config.yaml
n_layer: 14
d_model: 96
n_head: 3
n_kv_head: 1
head_dim: 32
d_mlp: 384
vocab_size: 8192
activation: "tanh_gelu"
norm: "layernorm"
norm_place: "pre"
norm_eps: 1e-05
positions: "learned+rope"
rope_base: 500000.0
rope_fraction: 0.75
qk_norm: false
attn_scale: 0.177
bias: "all"
tie_embeddings: true
parallel_block: false
init: "uniform"
init_std_qkv: 0.051
init_std_o: 0.0
init_std_up: 0.051
init_std_down: 0.0
optimizer: "soap_variant"
lr: 0.00676
beta1: 0.95
beta2: 0.95
weight_decay: 0.034
lr_head: 0.0137
grad_clip: 2.0
warmup_steps: 200
schedule: "wsd"
decay_fraction: 1.0
decay_shape: "linear"
final_lr_fraction: 0.1
batch_tokens: 32768
seq_len: 1024
doc_mask: false
train_tokens: 125700000
steps: 3837
dataset: "wikipedia_en"
Each number is 500 + 40 x the weight over its row's rms, rounded and kept within 0 to 999. Layers, rows and columns count from 0. Numbers have three digits each. The size before them is the row's rms in percent of the matrix's.

# layer 5 attention query, 96x96, rms 0.191, rows 18-31,50-63,82-95, columns 0-95
119:517456493553549555499480511471512463578527588577449513485486527484455472404535457475512547490479400525502444535494457466507447509542545504453496458478548475514504443473508506494538558556490543520505524458504526520434492471448480565503441538491480443524529543499498509466513500545633513470
118:539564467581377500512442495497524504469493526546502537503504439520463489466520457470569469473502568532499538519461548474431524444488538460487553460498569481522484529550489443465534502544497552526489470442603447507503491517474490482418526517501492521502441451512490542478486403548554492488
119:410500492416433478477555511513457519501489505543538504584472427481517488532453543495463467481535421416500508505529458529508502474517462501569515551467565482529469505493520499532490563411503456495515549448485494553473473462568461542533530442510526529519469465584582500461482534569509521521
119:518496563447551457457474457426482517409481562445515554472497490548428517560510575551547536497472504538530474491457562470468538437464449471484511524495553489484525488455514617483446504536483430530516553425510522491507545435503524479491517498539568490480518435522517482556496545508516479524
124:515442540532503496503493524504509500416483494479495499472462512457570571513558452502525493508463425528473432468543482497503510464524501517553433500565399462561516534484500468495526532522503565616547455473444548445563450477516436510465514461580480563508517490518481500441506489566484541517
129:514480517533484505439529507454539504514498555590449528564471526567549496540490458500476481550514458430484486538532480495488546520477623450562484602482412525449485531549498468522486468481492479496471484500463531440491444498475501436564591500458487454481483519535498519543543531429511521474
106:456517447532536422511453499540592526466477549565470528572487494521528495519470513592464458522479498497503415496424507407468516480475482553520495500578508521499490501437484480507500463557467531486484504485514495529524511545426522506480601489508586394506527489524544503511534495454458490454
128:461437479462436594483564487508583488487496421504454511453516506446535483499471528485458462554455563494508506515552490488489503511456494496500496512577477451517518454460522413500503471548471540474490495448551528541511501507523551474539449533541487521547511518432508542492561523594521591408
135:501478467429515553448448521444553479620500460555464481464520509488526514529440511507484515487478537538476499514451472537479552499457510433441454534431593439535490496568515569555493487504474525480511467439482552529479432555438570523550504497495506508514526462472509544528572532511552491463
109:458488450483505499495531457516504529502520447496548545428462540460448522437472523580528557532549451511494537424502512526536542516515447533435555497509548504465549543451500432502567451518472538492451482517477506471525573537564502448545464534465574433558493517432473485464525453548489561454
122:563558558532408562513452503513443505507493481497523521512501506532501488557512520427565439464582462463560465532474535500475529578437443443462501440484494529454490525544529528403471470463528526513466525494492506413456442531452463531500498522536519538452433519435523466521527476524482530506
116:502486514483462552575556490450519587444550510504476452523502515503463525548497469486530561402419512460496511463537486463528441533473481511505472489512495442506580491509475533581511523446553473536496492469513512437410508486502493411435525520484535505487558555530504495439473473472603477487
127:506527476498506494397509494479606491500454469424477437469465411491531471433504516456465548463480513445494518557513524499483505517473533605492502549548453466499467453533517464555470488508491489474484476511543490495482570510629472547521496511461509538533581518518502432507543507452490497561
121:506498402503529520574542506465437498529468413471487546593469550405496460464478517534511558463483515518449459460492535588520555519524483516465517510476454505498471485579451522484475532510568546493444497490507572462498454515519503464452463514518470534446479448527443479487542517594478487482
107:536467479587504549563523499510505433501490549534430528482537545518437435484520486483494506493434458471485406540508539418532477426515495514450506464529556430530508426488490488498505478508535551520522528463527536553503484482399486535502464528547502457504521509515453537474486450549612456523
118:525548472527439507531427485508487506501569560499484509509495416484519557497523427496516485497572505462500467591426561481526506384566526480494510467464496548442505489541486454482480511526490559537539502475573381510511541498516509503441546455486510507471454518486533540523488436502493463563
097:436503479398502477518537459480478549468504513516540466524405483504509514513482566462471518487550422439517558507462510464503476438538557495503503479447575473551545519472527535536491473441495479514528466531446533575479503459546466499586501447538545539531435497585548526529521576496463508526
106:487491532509536456505421488472390527444522511466529468546516478589452550573452533517485514522510552514525497432414515513483498474499445493504496551478516477462468524516494626552529528512465482446543525437512561553553527445526511526475525488534528516464476459594482466437474512500490475509
120:545480576490554475517508489443466486458549466501498553482498529454484520533520429499507508487503481566453472510578462523501525385558502521528446551523477473594547552514503427470521522527493573635501450455496530453552439489518447506509525486539451500487501449492474506450506500527510509541
110:460468533519515493454529519517532525502467538537448543575491510574521444442478460529454478490519467417485492554527483545521556537531563448587467570510440530516446531507520502530480440483496442505529512494455497425479453447445514461572591484460492523521519505564525433538543527453496472469
105:497489468547564458496448515530557516572475528554492387510487494524488463526440494509443536548467443535487523514479553517466433471536490536499577484530518434546495457426473484522502458540484441480488510550495488549503539509442544514482572522478505367489507457511520523589445512482527495509
118:490445546512521551461508532486527507500512463515504455499524525517644556534462476470468517564464519441519467529555458489490434537532486500473472508514483485529501528451486482530484453478488504455499535465507603483489481497527500556505438535462483520514489569351583570478525530558504511465
121:480511444468506509442514536455560494596435479549445556483522493485535479532426508502482477498564528524472491458527480552440537484428503514527489554428582451439531462508497488565510486480499585459457454442530519516532515555458556413553476532492506487530543464489453502465575506497531504520
123:470526508499512492452479488573464530446551473429580612487497496529457531495439520562496501511589505528488472475464478529530548529527479521450488462507453552464515531536523468491559494504441546485503482484503451513532565465485508493551437468502567454513537501457507382457566470477516583500
109:547543575522434605525484489509492446466530536485504515511506527459473469513547511452582470499535573478507479488520576514499533531430500463434520440463509505524425504560487468413483492513553568514456523493508562451484456508449485511470498506535470516463417503419491553546504429520480485466
106:486446510443525555577568478405541549514531542518469481514458483433487498422510459511541538444418544460466529495482462496550477500451489495546499458508538466513563444495474454545525551522542448572521488493553559446470487497525480388497500479454478553527494488468501541503469481543545458471
119:470582495458442523424530538531575476508449498448475493430519497498485473472482513486471501484548542451504507489485508517470540486474514593525492533548467469471448385518510472527474441580460533464542455526534481504480584491591497532517512492538564479529573520492519436471498500429533532554
116:554489456537560510593490510465423484543450468463455478591433596432500460468501480464513511489528510472482439486461508533537505463535447514451511519501470484482512553522463519502528591515568535538430497474513524433501432509484503463490491456516504540426438502525461568456511473508512430491
084:523472444554488561539548466462502465517507498566506470530467457475440448419516521507546513500522429494465535493464554513543450441530491490446520488514466525449521471584516465491539534547493528523534467469532480495526454492570503464527539502551391483529450479444447536578461566573542523458
080:486499548490458500539518477458532459498422553561463507490488512486467426450487547499493474449518541548506451530480454462481505473408452488452555436570568464493498402530491450477413494519513518543572534447571524539520485504504529490424494452535520492511518432521501538493547502574460502467
101:411487482539399482531451513535470562448479524587500491554443478498500535511471592555505446545461431562526475537520533466530531484506556540519464462464550521490457491502532560486507504478479514458445509554500471507451482459533525422507490450531514548543450540526543499426505516543499426527
071:472513555520547532524459477470564503437528547453453523509496446484476493523448506470560479443541519546476519601462487479467529505437498466502515568500460470526508441501492564481544550573495548525485487410550467503509438494589483487578458415535513585511488453484495461507492508531493476442
078:556522438562492533525482491472468491533509474473499446495479421511471548461506462465541515456501487512447405467519556488529450426508549499532537525414475497528574476508501600539482476487524541531468474445500492528598443481466477431509537459486498534497447462555452489494406499476484500559
064:479514470434483421510575486463523465520522472508525498493459472479559556505510468485479540484525502520505527535519571490470545496532541467472512482418526536486465478558577507610456546473470466529546600517489574479479483552543458474451445452388487514504464449481478537526546536534459497488
076:475477519473519450487532497552560553491413540491541411444555504495481524497506539504503460463485521469541525564516601487510471492516566522431463524582576454550473527481485455497477498478483460619502494528472508495479546461457559516497477568451493520487511514534504466548399502499468522462
096:478451486523414483538556539489517541469543404493505448484501478411516518460496496513550469536405507487487470564478455460489487490526559445437493480509481473546492462489489525495487526542498566544543490478532557536537456517506492537473445390541462518527453518428504536505522529597534550460
073:536502421474506518501433491389496522589480450479404495485554509503532442502502518584464503564528470522509525564554510569527487479487473572500530465508535450489524470567501535529512545471492512514510489440540609525545517500486536506462542526498508430492529445532492508436507487493574529479
075:473469539509536481542522461496501585547492438498541480518454480536475465397425549497437516510519473464492530459449509480509513538535488541505479493467488541556453448483521539520541502469508414519471562534457520464528559476510571556555483566501538509495451522478579473610461453560517483531
083:516497544517437515465447513536467562443460516495540416487555499548485535465537494526542481470513521587516477509485494479489505524581519456464503431410445541579462463511512553482566464497475453568488555507484404483460514469525505489524533467507536543519451546508528463522482419433527557488
074:549509488531536482547482513405460544519450518447513521489531520461453541477568466501466510513485505487513528498605461499536448486542493466514519490526486470499483494585511587489545619434515455544532503492469525490509477492527513447544451512459472575538476496490476574470441505464607513446
078:485519588442501544455536540456493516508484495510493465482530499456510528540466510528510503518542569459475510479496435525489491521515487480513516537489463506424482472409477435431523507557487422585488445546523441542565573506510508488485548551536492488495533420507526447562471557510607508561
079:491473448529545547542592408479492494536511466526475448519501516416508501445541490469523496518482449513498497590462496513501490515479436582463537487467490476462518521477444505449485563562554525503491508556531572478522531522521511433484476496493419477520473487517427510548531525613489510417
# layer 5 attention key, 32x96, rms 0.179, rows 18-31, columns 0-95
102:477471438565573519506498497510469488482514533499472484492425506552457521422583468459529501507477442512536550612549451539486560490506518533488556459447438467487509526459497477520503563521525498559548546474476452474534508548436484466483495467515521519498534487425449508410470429572512503465
108:481484522504457505458537464491518582520538602564431546467559526561489529490551460548435508480526520556467500521520493481446469533478520514548495487464574507522492462484473498466550432453521572529544460502517469543497463465528510530492507450495464526454493555414461533471410458525439471580
107:550516455372466486482512485524422558503518520527470492509424483499455508575478471430462545488566436544436488490549485501516493511557572539522501501502519510474500519542448504510484524577470453509547483528486481496433547563447549538452508476460497508463491448476528498546547546428521566545
099:509488521464473517448476480505508560540474557473500534431434515562473468599511490526522498454484491580520468494486434523519480458491494453485533521475502464479436448496540516468524565495485589516518515564446560454530482554498431556461561494514487521552535448562600437454534515492448485502
111:545389465504398460551484620570513504439507470514472500499497509425486455493443473457516501500488505500482472547489563479514533455516540529473450507463466498519533482486545520513442484512527530581517479428452563491489475545504523522485486506506514558511542515571456459436456457459523577522
107:543470440520470540515478581451524457528425564545516512484442517576519449473494513474467491465447478474560484459497490471530559493539536509523418471489456458522555524519452493521486438490457507513471439548531514445493503411520592478492490469486522457486534548516571495563490533574559510566
106:507541446439557497508476541558467456553501518442486502487528469550458481486457506551489566465482548533437563523453536425503529504482537538532543572479479474523542505433385512544546499509446519433508526496532443523513501501427438454451524532503480443502528540517486484567481502564424506501
103:541534475482505573480456561413514460458540478560567522478523515459533593470576483513524502485514480556494527474482487459534532467542485538518528483428503512467532495491599434546453449495441459471516519481456499526520456490552490418454461507482514515539522496433493556524514518477503597426
110:453521464516487562544497532481457466431512435526461511559442504485519492545542455520494555529471493491489543464502443504444505457484490419516511497491526446411405452568482491564457514460477546459520418484538581499530448516460493515459526495548514463483536540482573535531568505561508514447
110:510482535490475528464566512579551448510556430493480448521548530511537454498498568505444525475531442488449418473520464481524577562530443543441493504497492480466443463486530457488507514514478505451513513497517482540545514488492451556450567571540484478507514546479378492479544423455513492441
100:620522539552530523551490474437513384455524493514518570514488492513477487527473476494543478528476537508495432451531494489485469559460469521457556521452529547508491452538554518429553477480571502514515511558498468492496461487515545523438500421496502511396504410550492531540454483528528498516
110:488558465466520508516507509465496536510503493522575475518447538496475515491491469504530450413423537524534496549475548408525488541504477485541448465554512543452415475489413519569513511416547490573478566464487531555486484487424481481510413528483500515545506483533520477421491523512583472478
103:457497500504538535513513490514628545450474595537430465496490547459460467452457508415477546509557550441512514468465551574440525465515431495537497493566514473490487483470533393500513522504512496420507537511495433590477523503472557498484491474500481487526531509501450482517511548501514506446
106:503525522498537491524451511511573511504468452435456522515496538527464551551484502450542555455368468467487508509486531534493476496552519572504441466508523557488483507506466520526512521525481503526407534459448617495559410587503506488528547525458486465496484538431456523442465522512512464514
# layer 5 attention value, 32x96, rms 0.138, rows 0-22, columns 0-95
094:476508538474485550495543462545487415525511550513535524497517467571509447551522421444465511479536409477511547536526482564535497555482501502463490494463437546508532449519493514549444452468527575540491491571510493536486426532464459487536477541472455507427552519469489454484497593520456588505
093:497484572545503457462500466483431586488493514459508558527524553513553432532427470527453532470509540487467514516546442464554564592433505517525519552546470473504477548484500435489544521519477495459456502475451559479532469574501536495484462489549525511455446466443492519520476561392519517501
099:514472482519521581523515529532485487538579506504556513586545451468512538405498474532413528515512483505498480534454517525527487435396517440498485523489489514488513471521484508534551513461491479456482482412509535608445433567473519511541489526468475465497522447534567448514485511442501550444
093:498444484433490477533547497569504564539471478481557478497464595579538431478480496462538518560393549479481530403503479510508431494485452423465444501554435504483473486517528504531537558494522533475465532490526471482522493477466532516520536484500485493484449508534497568403488422502494525483
092:575453531490536565529479497424493489481456449490421476426599473464508490441450453495508519535510513511514542483563497437497554506524474476491467497490444503453504485506486565575459530464502487569522506419433482471573476532453484498433435507513526494522512517531497484531463531601457454501
090:466464459563478475541548478570477518480440518529518511465480463465438562513528536505527532475564579519472571526426504461513548505568562473528486480471521508412441471505512503514495498505531490510599465449447475518452489460523588552515488533469509460460545411524472501511462521553429506478
094:512493543465537528539483505471488541510508544560431583467563468471507441574440485455474479421434491552531530432448464481520468522514478458537516578521457507528502574497485536577466496432505488494501477472500457508482476490471538520476552510478475468466564589465461443474541508492602476507
100:524445500551485492553522502502510486503544456518416429585511462462473578481545454504495469462489507463466525515526517496549455541417535445547455477522529509572477465482496540496507487584524443500582439533541436462509473450426500507492557535536444549522469495564503553488521494514496426459
093:541480515529444457454548427505492421474534515469470555487541555563468533568554488535516486524533525445484506419473489555508520518488470502655431488472487485492500491477493481531568504489506551467569428514482479520500506517461465537496481415515464505529560498575485471507520460456468553492
112:514490529434491451567552500531533579446583467453462434502488477536489505473531505443456501455455414498504507577479413500453457496436489501487479449515442508508474573468520522543538426471505468568532507464498466517535500502492532509558499511497522534529465499463517540532440504552426524589
101:530499486513514528516472407537531514442444474482544522480520507504544574530470531513432457515473553589522421541559518514548499561519456523543493509463468546551506547444441468511481499458504451491511543487532531555474479510596508543425579466550501470506477480522549530526549411520481497448
100:563519530519567525457499476497486510418478523503511418548532558477493557495500447472452521479472486491523533434489461446432522519516550548529477565508517547571480464482509487521475552498515559526484560556493533498420537477509556531428532457487503427486479513469532540543464578414444450458
089:437430496501574511533532429473474466512591482465568485512503488505487521503426556485467472483520508515533501521510530517525501545579517480447497558416498513493497558558507491524464539469488544453468483546416488513516500518450447400537558447524550612503506527489472536486497503424476518533
095:542569460523460583485480508543469467532483624519487523449545444541513539497446463468540466448510561500539440445498495441520530523413515443467452538447522430546489455495500553526482527479501491485478515505490543495568548544499478561577525482428516512508444420488506468514495506469513515492
098:497520490552474447517506498501449488475493460521493427514569424523488483476530566495544515531525518504500513501460468418477504454443464412525499559489492517577547505562515520467389503496512425511523425505506556495471490453491534471487454482537504574488444488386519479517512523511453572558
102:505438543479582515514404527473476497540540503492482488517478553508469420500491535549539494649484488550517483446409460546502530538450525505509478514508560543424517424445462523488512419497508523529488459509468565524514520473457467493456489531518526505492426507519459503541483568480499511526
098:490568528538465578506448487462457514461542465460494468478472498494490477444491459502488512530432528457464466467433551520546490530434467550498513497498604551437504549469494486562466475523467451458549455448579520485500546522589492406480493498498507513473615526518511498464499542455539506488
104:519603475530461515505472566484493503525577569470513495515585512492523510535458438507500512442508506526485482473544535550450565526554461491536557480469474565406497491445479515475527387576516491441460443516513529479464522482484583450471509519514521446511523451438489536502520485494461491452
102:500512479501539480520513499501550468529503467492565453435439534559428505508451503531521533472481572615499536540535491412577548500419464550472492588479519465505514408514535490490464458529505459493496484468530481525495462471479440518485461562491544533470498551439542522453458478483548558475
095:513476537506542487496537512490544540553480483514560429448503553439444466538556486550483497565527506527501508477555503503578495474529561471547468419516513474576566546520513537432460486487482580454470524491435521478499528532485489533521478554500476419472549492434522502482497441443553447417
101:495477496403514478506454557519479517487513536497507576455588450554485533571527502572520507497497514475493562545472418601490490508477479539406419523545483438455470494514475492513542509524529481512496402535476492486514539517444527504424457489490425506493478481522517488534485462486579459488
104:534505545495474479481502596498471534531519498540550532498398407480535595444469502530513491466495493505521520436468573518476499506483514422514501458507469542420514505508476505498430504566510455509497544552540480452541443443489493544549507536594538426532531517467534476487467547494434499468
103:510555529503502549550505477520463484514427442564431469442448543499503507522480498546536517454508471566482480466411554555477513515478549542448508553465387530432510503573506476452526485520466534488493460528487443578555501579461468474548478471468461580475485539491502522540488448501509493528
# layer 5 attention output (transposed), 96x96, rms 0.187, rows 0-21,32-53,64-85, columns 0-95
098:452476495458461421483538503554591544478532460460530573560530503500467539455501495524489484511496504572510432505493492558500443489527553534493514516510531462482443493508520484515435475465525556514528524443481514496540549441534436602468513465507438385469537429541466510509500448552533478532
100:449537515515484515539572531542515534531521540491485503437482482490478567509531506461472482504505528471452488507489575562475514527562480454544470469453477520537477566468567559426472496483530481484478563403463510482493536490478513486485541514443502529491558605447468529405528496491436414431
110:530431497512508528521521501558572476517493451507488515486467516487494511509500448504475480517576487518454570463484482483496425489453504435587490500569474483493440470557420614583482477514478480507455566462558496496552533482546516474479539484486464452410482533544509524441496436569542493512
101:459503485460520502509474506486488531408468506448469556575441483465504473524540507466511486455485538491419458598515505497454560489482475519540498549496498524462574546510507558505512416357539545471486492526536492482557449494482523545459521570541559481521495512538492513560476544465461528459
098:504467501466561446584505495549455472553518483493526537525500515543483597472508499514435539465481539453463541470486558524538446503546474557481468509462508465514481496588542409518438429509404534538462442473526496519533549459505484533531460548450426518541463523514516489481488532484557492433
119:545393570512452494508499498484450516614503504502485492529475472471520511405474493511519535525477494489505523451503482575524507503548537493495467434471551492532524439488525534479518492560439523491484548554470483429519565450576475543550414530525494500468548547422469542517508426521525461473
095:494462480506508493426515500484478425462508438500438577503464563467559481502546488507503397478535451504542498503471530530509521483464506540495511445515526429487405458490588492522464505526508531528533544491596520536576537501500514455474508417504472490567499435583483481547514521469495550452
093:511555543561515458500499498639483503483532586552559523490503466543474471487497488557463533482524503483493436548547553468476506486490498435552427494484428579482510464547559466513459533500405510509512475478502480496532490532505538455559474513497512475477459467418468522454584488480459548481
078:428459508480486494582493497532532533546495446484525421580451535540479457495463442469464462479506489510566497501595506546516478537504500453532473538493489540488468524504528575519504418451497487465379528511539613514495548438495499532489496534468470484460493512521441549534531527564487471485
093:409500542559478447550474519499439495488447488494483540428476500504479484460497504548474477457530532547527495465534497516478546484546438512490570477531590482513487462523568556468466475461485509488427476482535519630521462539472464468483591462446514471464509535460439589516518551492508475499
108:504563539468523414495479551449463543514517456442453498567546481536504488495484485504450526513456408467497507470469443458531518453439508498530502537502510495500535438551471510533566443489493554546523586517571498515580505481492552448481512546489427611519514468549516523483460472448480451524
101:443514505496540518514545567493477536527558523521508500541410457471492460479483514454496451485427551537442507487477453494518540509578455468448470469490493450556546538545529453452514489529405539485427485531445553523498505483547409490453587561509525453547547524487474493495531455532558510470
095:492498559488400464506441477538554541504433515508480522525608528544473516481506471532472509516534535446463529556503525497434532512543532454565476489462475516465466449426475540507489426535457493539541554473530501488484489499514455513359492462500528473549508469457542554514559551549505525495
097:556499480558560476421466588460456485555480413480467507554484534511517504504489455539572473509505435514490465478473431513483530530519476546474560461546521522518508512495462475580471462425418459490498521505438541559512544500521501458523510532509511471472431505497437497501498627457528532503
102:509563539510438542540483484493400544534508563482559479448424486504504523482451431536541526484461462460484489552496471559484533521583529518448547545536541429513510442503529466537470492534483466475467599512475475484467531536568528498510507445480535402480434545490541544495466468502502532530
090:453499517544542504442457495568561535467481446545499458532557509580487507483509432488522438533537496494453415435526477532432514430473519503469476479562474477472522545541531497507572484502476483543491479540543500509443482544525485518497526582546431456548538531470469546508547463582477425469
093:498493529439520526532519475457598459571492524531595518442471471611478520498486504477510468545534405542526514545447446433443485523567533557525477449496508463443506512487532468514531491546532518508517524487459479484515490466514513447406511525463469469479431461492459573557500470493488546502
094:533504569502528439450508476533413500455555566466524465503376500496558538481510448476543469534496520536484522529460524568491448480517517472467511547536534458560512434488466503503471575466523457493559518493433416466535493527584461513526478480512469492491519542530447515545441555550508474462
097:523528424491496539485486503470524478568462532486482495610483494518533532514425513490518436462485434458495513551467542472495526486523494525471447567561587524470533521518549488512489476518464482437551448554482472478529521497585465501556484518410532403414550447511464463450524493505517504519
096:486523571437464507436516502487545416464478549457527555471554499516473480456524511442520482451494488507529469402434516479464553496382478486503616498563526516460452465479483569523521473490515510514498528480513525529454461504536514529494573507523538567522412513506441515533494532538489514537
099:493497497542548550502487511506441505507508491564471573445447476515428554480443527457491509486577521459459486505497537536522527501417513516533494464511529381535486495492491487497563481513570521508449559488486404478515521458503563548569574477525451480535433564494553503466502477444438481478
096:530516523500523496456443451534500488553455524477506537539492558522471456488464477549524438526490459600450506501572459506469545555446545470485519593459497540517510479445556499443468483514485455462439496429467515420533532546510543521417483568553459557478439447535503474536515492484512517549
102:571507456543443478485522475527472502537461465478530519502561414545516490522499496502468483520508505493551453454480530493453571512484522456543494564482451393530439535464453463463456442574573469444505526528519530492473504529502435509487500488471517506442544490459530530566485598504569574456
086:489491512541481485517485530490541494502530505444548470480544544455660447495533452469481490532491478538600453512465452473451493469503512498412496517516455500481515465529495498544493537481509504494458570475481424548614491517573517452509532476505491500445515500426547560444511506451524522479
104:496547445544488478507517457561491510495548534477488495481524425517474532510518488557479394533526427499500468488552402494526474465460473529426500520563512462467503499501461515447522495448521512501423582476425487533470440543558518487489544511586544517530532473488514469454475549485544598539
086:464541453496416431476556501511498489479539526493444501402533505442539478515501487507585482556531547520449514588582480491475460481575501448468503505517508478477539500493613531507503499465553537449454529541540508440531513521408542462551465508535531496462531480533457511454460500502453522482
109:466570517519519506483497543474427498505502458499493552495532493491489519523539534450456494420547526492491482471477514495421482503547509494438527552506474529403496426488539537501554499418515539522501480475476501492596439501531486481397588485520563465430558456508554533542490552521469444542
083:562477528465579504503507457488521506441483494544537525475542458458430512483523505477522550455477469521501478553463441509454491574476446484530489482520436523449501527467497500482496481462558535480506479528505430556588569547367518480573487458492588508502464485502508542556487500501433445544
088:508453497506496587522397438508461506496442500471538542508527491495558471551531551515535488419522500564539472492523577433458520578512453455517572503463437468437561521502518539532458505458502390486442500482532525531512465532489481536524513491501507516515553501462577543503493497467542457446
107:551432487495480534526470515534467499534474529574454480492529490463465547470526520495533425495469560504471587509586457508492435483463503537605534489531561537550489531445452561539530458491560547505471511553504511412473518458509496466477495504466491515484420462559438462474494462503552429499
105:538503513479484453523517440517532401512474474517525486501544471459447403439571554527479553449483513454464433522503486561440499491551485515575438515512502519527505555529433489522520521492534465475494539589531448514524518526410454535566499520509518512517410468555525529536535460526459484514
094:536459586466531537451498525463579527523459469513419457533516489488562491468544502478471490478484502525542532514465484512498493462517388539511467496498503490409452522409454543561560455447526505482572575470477483517470514490559452517575541500538525487567492454489479486488532461539553515446
099:455533552568461520512551471501483505497422504536505477505522509525546497494516484477526508554458491521548492443525509507475558518522446512497522521443541488397548527458471471524422484527453454457476441526402489526411503543520582552469522493525578455509533579542515487530517481396476500521
095:504496482435505553452502464537545504377531470482492537513538491517502466475549470522426504535538433528555450482463531436516561475439515603476452530479540545469507540484395542546467506477510482512498507579525548544465508472473525441495503415537501517538556506510483485445517507463556493498
109:483513452531498518469509506501620505521507406462510521456546525464570457537502560477487462512496501559516522461455536506429540502574517492452456554433492424416532455504424445498476484544524552483560469467463549526544533495457494452501538515497498556450519538532531456507472536443530457503
108:532521492407449555417566493484430385475526486521481578515516452544475465511509538532429531511520520548495509496518489519467459465495552485511412586537482507456468439486466496535477493489532515534530568454447488512528478558493524512538436523488533517451476470554563572532475460486492472512
093:438444505514486573500456466556490510575520477480512438473492502452515435527505470584569517490493561504500550468510585487494513455536549452539472533463493485548460472438512492486472534526520505607487473543547511514564526480498493525430440514473509533423456500514496437527505435436528569452
103:455490478505560488463485581536552489496546503518596429545497487446504432483473477535578471544491507456480474483451522455516556466517510467427526478511486550499486444407493548480540532565543542520513429573537456478496493553503444459514535544523531487400532521484476478502426511470520477512
097:444514563539485522542519561499487572464486497471476478530485522468550570521446460534452392478493445520546513566487452476485501499418478596515543445474537604512565485476472479480475479483472543534506462552523544488476542500479503475482511423455426490520599462480460493507515505524511494510
109:506492535463500485511436553446463516563406498516472506528535531535578614482479517465461539493471505541457518530525456507491564491483434507448582463554539484437482516437443493467482481538555513563526457496483551507504510464552451488475539519528484490541454438477539439497546461530503410489
109:408458486538462521508501531490636541553465451504584521519428477459456531542475582547553539464630556501488521510449498505490443510491507504499514468481441475451492474470508478524518517515434514494537532482496480498510473527525527512508517498490481527434558492448515571480441521434455508510
103:445476482490499444483552484553488524452538552484498439529501459463451521489517502565487433467526578499515495521511591504457486475496594491547419469472518519543583410521553475493489505512462532459522525491504476491452515514476533510508516470527438521414521603482471537431530555497491463568
108:537512465456564466455480514422477469555486446548531507520539489476461442511511532528530551535527472452488455524468491523575519513478464441557458542577445476532486513515454525567532493507588455481521531543519477519496461500491443454510480533479542592570444416456543505461461508454545458451
111:488466531505564519480479552501537544530521552506483476509476510531498551494490449486540516438483463496499577480492520532610486481468466448434578478509482525495449523495546536549513400433486471540528432477514477503524547479553519453390462499498557450562497534457470437524564509512464511435
091:466537504507561473524500473495466482502503502561449458437444560455531553498524505516511488487498458452494562439481492436493512515514403510503507501505476532511552512482532479514523510491625471547465518591421507516506488551423550422443521521473548582458510527468471502482483501477449568570
101:585474487515529538464547522448484529432462499491467466535531408554502472483549521534521492496467575396512451439476463429532541485431461505548469479483514572423529387521470492536502483540502515492479497551537512494510446496485492527581475538528535477520479482479491529548538475567541527513
097:514489515467521493508490473474467490550553431546563453525501492454559528445470532477576464477442512527545492613512546482547484541549541529483458486454504505522553548491536469485509506520501420464554484543477523468527563452517462508574455450422504530543435482491436549551468503478516414468
087:516484543498557519496512465475519461506545419520529545519518477450470519434540476474469540458537472465529483477418489411535557465420556493461536451552491497526502486469505473551466472489463496478595448427511523570540521460524481481542568483491474555500547515514550570451478443568553464497
100:521523548612513487499467510456501515519409547460504510495490519536471438510486501518473487531462378596529484515553498521598416533480565508485466451501480497551481497457445507461420531550572491421447479486483530495478515562502518451518437515503557534503517502513497506510474449504493505502
085:502550547478485513418562501537493430521436502490512528460508566469446493522522563462412468421520502472531505507459538460506491502536492559407468535566521486493516497487424523548465497515532430500524506570433516539531478467507463511524568481487511470444462560500543484528424546481564559480
094:468534453505443522548461499540584499553420433504487504485523516541421430498494446492471569572521504400446511514532534446499494456542550476548406533477534527506517517493464553536558431479538572434556519504510578486504453492461497496475506481523491524474544527457522468503462496515473524511
101:530509480494534536469508553456530512522570518475495468470444526497558498548492474467458560486494502496506484566464544474551453449536538523473485538432496423484438612467426549452482493471577440505503503500524539482465465400528550512523489443528469501496577518498581542538436496490540472520
099:528448484524455581462543525490450461437515497543456502363531496527469470488494533559521490523494516517444524523533483531548473495536464556450525498525558433468480529515521517452513516523544523517541472434539495545508454426547475454471473519578477504547535456473479528420544531418525525441
118:487500496421514435533510554541462515473600472494566532504435449505479604527501476502578535542526460460509459473481517535507533541455541469532465509492409505537508537489506437490488569501479451504441526524462517463529554483501528498423419523527495539468562464542525483472401507510492486531
098:540475455465515618480473548548514463494556497516605482497525508482505539517471508568504551470492574509467506540497556517557444467512506512478482528445472478552448487459461493425406493478483506540544466480519522536445455490453414516466456465441510476528447519441476513500586516531513513551
102:582539469550511514481485572524424481482402548443505412483536528505531505549508512498556540530485511452506535602485543494496451479533550475532507497541473494472458453488540569545442415476525501525499486451441426519514462511480548520549494479499451467457557528503497449466486496496424540536
082:468438508459500489514544500439490522531509467502460526499500455515500555488521498518460411449586536503451488543523455492447466474513460592535517461540536495548495600537554545558565586513445500508457543493465425478416455481521558538540509542451519429506516471534522489494467458506481490524
098:477490479550490508502547444497505510579480527509494449492585465512456502496525563473470401444436570463483481484528537523448461553501515474600521545481514484500513437555537454395513510505533565436516487527508529467468461490514543558440460488418511506471511568502516485526521443542462486523
082:452554486525562504561562526455511520431503489499570508516469494504450485509500526371469424578451464571500452483473558485597444548484439471528468515484472497513544513508504558468535449523472508446484541494468525445449462537489500447473475479523485516502510566569537468496502486559474468530
103:534533567487456506491524408436571493488444516472431512428490498556491526571513539446516525557477459499524541408505449507567462525485495517476525473452478495593513523528534521495516456511511512419544551411564539458558478495473553500491448444475499563553461505523504504511521508518454518510
096:489448505511495515534517480542515482508521432545489449497567498467427454473548532465505530501466477459458520439493520497535506443500485465482552530445516503450479460524469549381531514561537492483501615430540496525593528502561518554493480488444490517519472486478546577469538529477545408504
106:458528460474500596526489471470536499500513502482508500473539524492489472609527470516499524449531505485505490534522497479464472509516470509508513481425461605488537469529601520466512494509536518477521482451568461566520457515477393522528601469520502456545416455463450561453551527448462488494
099:488509542519515513452499469467421494401604553543590474499463496530539498468596538456502519492446457438483517506485544517471561504473497449494575500440532462521471513534481468515480481525538466528492434507490466487475492551454557502492542478456477517535527570550545493552534471479507488393
104:577442420535457534474485499452465505515456514444538516531481589466535441477540555582481556536519526494544559541577506511551430530502474509481501459505526424527468516472509470563478461517553500469522416508464483501498500514478482438593526483513487484505528490499466489530451428441533538441
091:514417542546524493525508499480494470476463509447492444534455499449528521451605523509451555515440530528532523469517453429492470456494481472438565442453489616474499601525486494481477614477495505526528466488520484489549546498491461524518487507438545534483562513523553478494505485486473480428
096:498509502558512524499606497500539493468512498508476437423577475487501481506531504535452435454499543444496483495434536459425521471563456502502457490502514502468514497560530490546498549482496532499560469619509526443434474496520502496576569436489515569455533520515443468519453495526417534510